Weights of a small transformer language model.
Training: a variant of Adam for these matrices, 156M tokens, 9522 steps.
Each number is 200 + 30 x the weight over its row's rms, rounded and kept within 0 to 999. Layers, rows and columns count from 0. The size before them is the row's rms in percent of the matrix's.

# down: layer 5 MLP down (transposed), 1152x192, rms 0.0761, rows 775-783, columns 0-191
# up: layer 5 MLP up, 1152x192, rms 0.0857, rows 776-783, columns 0-191
down775,099,172,177,216,173,211,180,230,167,180,171,226,198,184,212,175,205,169,212,163,217,188,240,216,236,170,204,166,248,174,188,225,247,223,182,213,151,209,176,196,204,270,163,168,250,215,171,168,217,191,228,207,208,211,217,198,199,218,209,174,192,171,233,170,219,205,198,245,195,232,199,185,187,198,178,215,198,261,171,225,196,213,201,166,204,214,220,190,203,191,219,98,200,204,224,218,169,209,176,203,145,154,217,215,186,202,183,207,164,258,196,107,205,190,222,176,259,217,203,200,160,244,210,191,179,181,247,178,258,198,198,210,178,236,209,139,208,191,201,160,215,195,151,175,160,228,206,200,180,234,203,265,194,284,266,212,204,197,220,234,281,168,267,140,193,146,169,225,197,208,159,147,221,203,145,196,215,177,226,211,217,226,219,224,246,216,203,171,203,170,220,225,193
up776,103,256,185,149,209,180,192,159,217,189,213,218,166,197,221,157,189,184,179,237,195,257,186,192,200,178,203,206,189,200,179,199,205,200,210,221,197,208,206,259,243,225,244,202,219,215,203,203,164,206,182,228,164,177,135,163,212,192,171,214,232,149,162,189,216,218,203,179,189,208,188,163,143,194,161,253,263,189,175,224,180,197,172,126,159,223,206,190,228,200,194,243,191,97,186,255,219,133,207,202,249,217,207,201,194,141,266,215,183,202,169,190,232,193,178,156,196,196,153,221,212,213,216,182,184,230,173,194,167,237,169,189,213,117,173,171,264,224,237,213,237,208,197,216,202,239,214,212,203,188,209,237,154,199,233,214,204,191,186,241,187,185,162,239,231,202,187,166,198,183,196,172,158,192,263,217,229,207,267,187,250,188,224,138,259,214,200,223,205,220,196,162,215
down776,104,210,248,199,203,185,188,198,183,245,155,224,200,184,172,192,192,180,217,210,211,204,166,210,193,152,205,185,193,237,203,215,161,228,156,250,212,199,210,157,256,212,242,160,190,261,147,166,209,236,223,248,225,203,230,187,197,278,164,239,210,249,204,194,180,165,245,219,143,212,217,205,169,186,205,226,233,126,130,206,138,231,219,141,217,179,287,234,176,193,206,231,139,154,167,203,191,216,140,193,197,182,228,199,202,207,201,189,143,215,166,204,232,228,212,212,167,228,149,248,237,219,205,189,201,178,143,209,180,218,225,223,154,185,200,191,180,204,225,159,209,204,227,180,258,228,205,169,211,182,229,173,189,203,171,174,246,233,165,238,173,196,216,195,184,214,113,179,229,190,185,207,220,150,189,226,231,198,182,236,205,218,189,259,195,200,190,180,200,214,213,191,203
up777,060,201,195,167,212,195,225,174,206,149,229,192,166,192,212,186,242,204,166,277,207,167,202,208,192,235,195,137,166,231,142,223,189,183,183,199,139,214,188,205,233,198,197,187,155,181,233,150,178,166,180,226,167,166,199,224,221,183,176,258,214,136,104,194,243,203,249,236,208,175,186,241,217,229,238,198,160,178,205,174,207,197,206,143,151,237,158,188,224,245,178,297,174,192,219,208,242,178,185,225,229,206,202,215,227,223,194,166,208,151,226,175,249,188,211,162,155,198,265,212,250,168,193,213,188,166,199,233,175,207,161,183,201,195,188,179,205,205,197,186,219,215,165,224,182,223,220,182,221,197,232,178,195,243,154,200,234,157,197,218,211,221,204,170,187,239,205,195,199,173,220,182,242,228,256,224,225,191,180,179,246,193,181,155,283,234,198,195,208,223,164,168,189
down777,102,211,198,183,229,220,225,194,230,195,227,164,152,175,218,184,224,211,228,226,202,184,229,193,204,224,176,151,119,188,174,200,199,203,184,181,204,176,195,180,236,162,156,198,206,211,223,148,165,217,193,213,194,190,170,176,228,123,150,214,227,140,164,233,242,200,191,206,207,198,204,227,205,190,216,174,176,194,239,183,191,220,218,199,149,199,194,123,212,210,179,331,216,192,200,227,215,197,213,187,248,175,221,195,202,222,189,159,221,181,200,163,338,179,183,152,148,221,206,218,250,193,210,202,185,215,254,222,220,207,162,212,234,123,184,188,206,215,230,175,211,227,182,182,165,199,222,188,196,213,217,212,173,207,194,206,265,183,204,193,230,236,193,188,202,213,215,189,177,203,210,204,187,199,220,166,229,194,195,163,252,190,167,155,217,215,183,224,271,258,185,172,219
up778,104,221,223,159,175,190,206,257,215,102,216,213,216,190,248,190,192,212,235,212,149,164,165,190,193,196,165,183,166,200,248,209,209,219,189,207,194,235,187,184,249,167,177,147,255,221,190,152,227,172,231,240,182,202,175,186,202,202,150,256,170,167,196,224,198,228,203,259,219,208,155,223,179,222,209,206,237,181,199,169,181,216,183,187,177,182,202,174,172,226,210,218,229,179,182,214,250,200,175,236,197,156,194,284,209,182,154,197,196,211,203,201,238,190,154,232,145,227,171,217,213,230,201,183,175,159,229,195,185,232,180,231,206,189,213,166,209,196,210,196,217,200,165,195,108,178,238,201,157,264,208,212,176,194,181,267,202,133,249,185,189,192,233,225,193,280,252,149,195,192,215,186,170,199,244,210,178,213,198,223,282,187,150,207,228,212,164,188,222,204,197,206,193
down778,099,243,182,189,196,214,201,212,183,196,196,230,149,213,227,229,174,209,168,184,213,216,235,180,216,174,213,199,135,231,165,145,202,236,207,249,185,158,214,218,169,230,218,226,152,225,218,215,185,197,143,227,162,226,234,213,162,223,170,190,174,194,224,184,196,169,199,232,158,130,231,176,224,200,194,207,219,200,167,174,226,218,252,225,213,220,202,214,233,197,220,236,198,176,145,151,241,223,199,170,157,244,256,197,172,194,174,202,154,200,178,179,211,186,246,162,211,204,165,234,177,225,224,213,159,192,211,199,225,238,156,191,200,219,165,210,161,209,124,256,163,205,164,153,241,214,182,225,213,186,159,202,214,310,197,218,214,232,161,192,268,260,181,205,194,198,147,202,197,200,126,227,181,204,150,202,220,188,274,202,177,214,178,227,186,221,218,178,201,186,204,192,244
up779,097,179,196,212,198,190,204,197,234,171,201,190,205,202,214,146,245,232,146,207,201,205,202,225,209,187,219,207,209,217,196,235,156,237,197,192,284,189,209,220,201,207,217,221,194,205,184,162,182,212,213,242,258,185,178,195,216,190,170,200,169,183,215,199,187,137,188,167,161,226,158,193,196,208,188,227,206,207,230,255,163,165,190,232,162,214,189,177,251,149,199,210,203,132,201,180,289,240,174,259,254,189,186,222,216,247,228,207,222,203,185,188,210,154,238,240,181,190,177,197,196,207,208,196,167,159,200,232,216,161,172,174,253,203,213,234,266,150,245,230,228,181,140,172,165,164,226,187,191,156,170,264,205,203,218,273,187,212,228,216,192,258,191,173,190,193,255,143,185,188,189,228,162,244,247,201,191,190,206,164,215,161,188,132,174,216,195,201,206,185,166,184,266
down779,096,251,179,161,204,240,173,227,173,223,219,213,234,233,181,211,229,233,221,197,194,178,219,199,265,262,187,166,227,176,200,174,172,195,142,253,194,211,220,173,268,183,178,171,211,257,192,178,172,194,201,158,146,207,170,173,204,210,149,193,211,206,195,197,161,205,270,192,239,220,216,205,178,188,214,239,215,238,152,211,252,222,187,195,197,214,217,155,139,165,211,167,194,230,237,250,184,198,203,184,172,182,175,162,210,157,206,204,149,222,193,253,206,223,152,192,188,204,228,202,229,237,180,228,231,142,165,184,199,204,253,217,189,214,176,169,250,258,192,182,181,178,218,179,246,229,196,168,212,188,220,232,166,173,176,135,231,228,187,192,135,193,205,191,207,199,196,261,209,224,135,152,216,230,178,173,200,237,225,164,187,190,216,211,240,215,171,150,240,242,210,170,152
up780,095,198,145,201,204,177,178,254,224,217,211,139,159,154,223,223,187,203,200,242,196,195,192,209,236,187,183,126,209,198,168,191,189,172,221,220,210,195,178,113,203,144,146,199,215,212,223,197,122,195,189,222,175,223,195,207,205,145,188,208,252,214,205,200,203,210,164,238,199,228,204,213,232,177,231,210,132,170,208,160,192,176,218,156,206,252,223,148,218,241,174,197,160,167,232,282,237,209,296,171,202,137,191,211,205,258,209,178,245,155,217,209,221,194,187,250,199,196,198,215,233,234,217,168,229,195,215,204,175,192,211,190,208,156,218,163,240,158,254,186,191,218,240,195,199,202,192,210,218,185,187,226,123,198,248,175,231,193,142,211,190,185,205,209,190,218,175,162,203,189,238,210,191,260,220,174,235,222,196,167,207,193,195,197,211,168,242,171,213,236,236,205,207
down780,081,181,142,263,147,197,174,199,172,172,225,191,194,203,213,163,215,144,157,207,247,168,205,231,238,192,148,138,191,265,240,200,156,214,168,199,203,212,131,178,184,159,254,178,217,252,177,167,214,198,206,245,202,211,244,237,203,220,186,163,189,156,219,203,148,196,214,125,169,198,174,172,206,217,223,184,169,186,196,207,232,221,195,206,211,216,197,188,260,226,216,206,216,191,159,285,210,151,196,190,196,211,214,273,186,217,211,247,142,218,219,234,262,182,181,189,220,231,197,215,160,187,202,191,217,200,168,169,197,168,168,194,184,200,210,221,211,188,194,188,178,198,182,172,241,199,237,222,216,215,213,180,195,181,174,211,234,246,202,248,168,268,244,204,219,211,201,215,221,148,218,249,165,209,236,139,196,171,181,208,213,223,176,226,194,211,246,185,151,238,188,144,212
up781,105,226,207,120,266,134,171,218,245,249,226,152,203,203,172,190,186,212,240,190,208,178,218,208,172,241,202,218,215,163,190,158,186,175,228,139,154,169,197,108,194,260,210,182,212,185,211,159,170,214,223,168,222,215,176,228,183,167,187,244,168,178,205,226,188,166,194,243,195,177,212,218,234,188,254,216,220,207,183,265,185,205,201,172,170,185,206,174,194,272,187,198,194,172,224,257,187,140,189,205,230,158,212,203,216,216,251,140,188,216,231,185,184,168,204,208,204,211,192,203,278,196,141,188,178,235,232,220,163,244,231,224,183,183,185,165,247,207,209,189,220,233,211,205,178,207,188,193,193,201,204,201,201,204,212,218,183,190,167,165,229,178,156,194,243,241,187,185,122,197,215,200,184,202,269,173,215,282,252,225,193,188,205,188,215,175,183,201,195,249,182,195,215
down781,083,212,234,216,228,176,213,165,139,181,229,235,217,211,227,173,211,159,203,203,186,188,175,253,190,181,233,151,210,200,178,258,195,231,201,206,211,207,205,215,229,172,193,254,209,175,260,230,191,217,218,281,181,200,207,246,202,161,210,144,198,212,203,191,204,225,239,206,167,165,224,194,200,223,223,170,154,110,216,208,191,147,255,216,202,194,186,195,207,201,186,225,188,239,161,247,163,167,242,149,221,227,141,215,218,221,217,191,230,160,201,212,232,211,199,216,183,166,186,237,166,132,196,207,215,224,186,218,225,192,253,248,167,190,225,221,147,124,199,220,168,253,263,213,185,228,229,140,227,180,221,198,152,229,181,182,228,176,225,248,179,195,200,198,222,184,218,202,206,227,174,170,183,168,147,188,217,216,201,213,196,188,191,162,179,148,172,191,189,222,243,126,233
up782,103,226,179,195,166,204,229,192,228,196,174,220,148,165,170,215,189,195,280,194,229,173,181,183,217,244,201,167,175,169,216,227,157,212,168,245,149,187,174,238,204,122,189,154,198,233,188,130,181,273,195,177,146,200,211,187,191,199,102,261,221,194,214,205,240,204,259,237,198,160,180,236,199,258,198,204,200,136,224,139,227,159,168,183,176,210,168,151,205,200,200,193,254,215,210,184,185,149,177,210,236,159,237,171,177,198,223,222,202,219,166,166,241,193,193,238,181,195,276,191,239,222,264,211,203,190,224,217,226,234,203,206,210,226,226,210,188,238,169,190,204,180,193,193,203,260,230,216,201,198,207,188,166,220,179,176,214,180,189,189,212,233,162,194,219,200,240,193,163,182,216,197,209,247,215,214,266,187,197,203,229,218,185,225,200,247,169,181,191,244,234,198,209
down782,095,186,207,264,158,250,219,162,165,213,266,193,187,231,212,188,263,194,184,186,211,210,218,201,212,271,194,187,181,223,158,186,226,255,252,123,183,175,226,157,193,143,175,207,197,176,189,175,226,159,174,248,193,194,201,226,191,185,277,220,200,203,201,162,176,222,174,173,245,185,220,200,226,199,201,212,188,175,149,201,210,208,295,234,197,230,174,188,189,213,201,209,208,207,208,201,203,199,165,199,199,223,212,238,195,204,139,194,174,233,180,226,245,168,205,230,226,274,187,250,205,212,166,214,198,158,213,142,155,185,220,169,185,195,239,191,216,180,146,221,172,219,187,224,173,220,180,195,181,186,200,153,177,220,145,224,208,237,145,188,178,161,212,206,225,199,141,180,144,217,206,210,236,159,206,174,234,211,210,243,194,155,213,255,163,149,205,205,236,231,202,209,240
up783,119,162,203,173,223,189,228,266,221,191,300,205,225,191,223,220,251,156,203,209,237,168,178,170,207,162,230,190,199,159,185,203,131,218,142,220,171,149,194,158,197,199,219,166,174,210,210,206,129,187,209,178,237,189,155,156,202,178,157,188,249,151,190,202,177,196,211,192,188,179,207,233,208,213,278,223,196,143,178,196,226,188,219,249,169,224,194,184,226,232,192,204,179,214,202,220,188,242,243,195,256,239,180,151,203,244,174,187,190,178,173,234,221,220,269,218,190,177,248,274,202,206,153,244,197,174,223,190,211,157,217,204,181,206,241,192,205,216,185,211,228,234,143,252,212,214,232,195,227,201,249,156,202,175,192,227,212,207,169,179,234,223,167,146,209,199,176,223,152,198,178,254,229,182,201,180,171,227,212,187,213,161,152,193,191,168,182,241,195,194,205,205,235
down783,137,155,197,115,203,182,218,219,184,184,240,204,222,241,192,217,184,181,180,193,224,166,154,206,245,186,252,185,143,187,228,186,173,187,145,241,193,187,187,143,189,259,167,156,242,174,213,199,245,115,181,160,221,240,171,183,214,176,153,198,234,182,199,166,141,217,209,195,251,144,166,220,173,236,215,216,206,177,204,228,211,216,204,251,179,250,181,216,141,179,192,200,250,195,190,203,195,261,201,159,231,207,229,213,172,226,126,170,161,140,219,236,201,246,236,231,155,206,252,224,193,193,205,225,216,229,173,185,233,240,197,214,223,199,208,225,230,193,216,258,208,200,208,214,218,213,183,206,185,197,222,222,199,177,193,222,223,250,204,178,203,242,182,147,203,144,217,194,195,189,182,204,232,162,128,179,153,209,152,166,198,182,205,199,204,229,210,243,204,207,201,177,194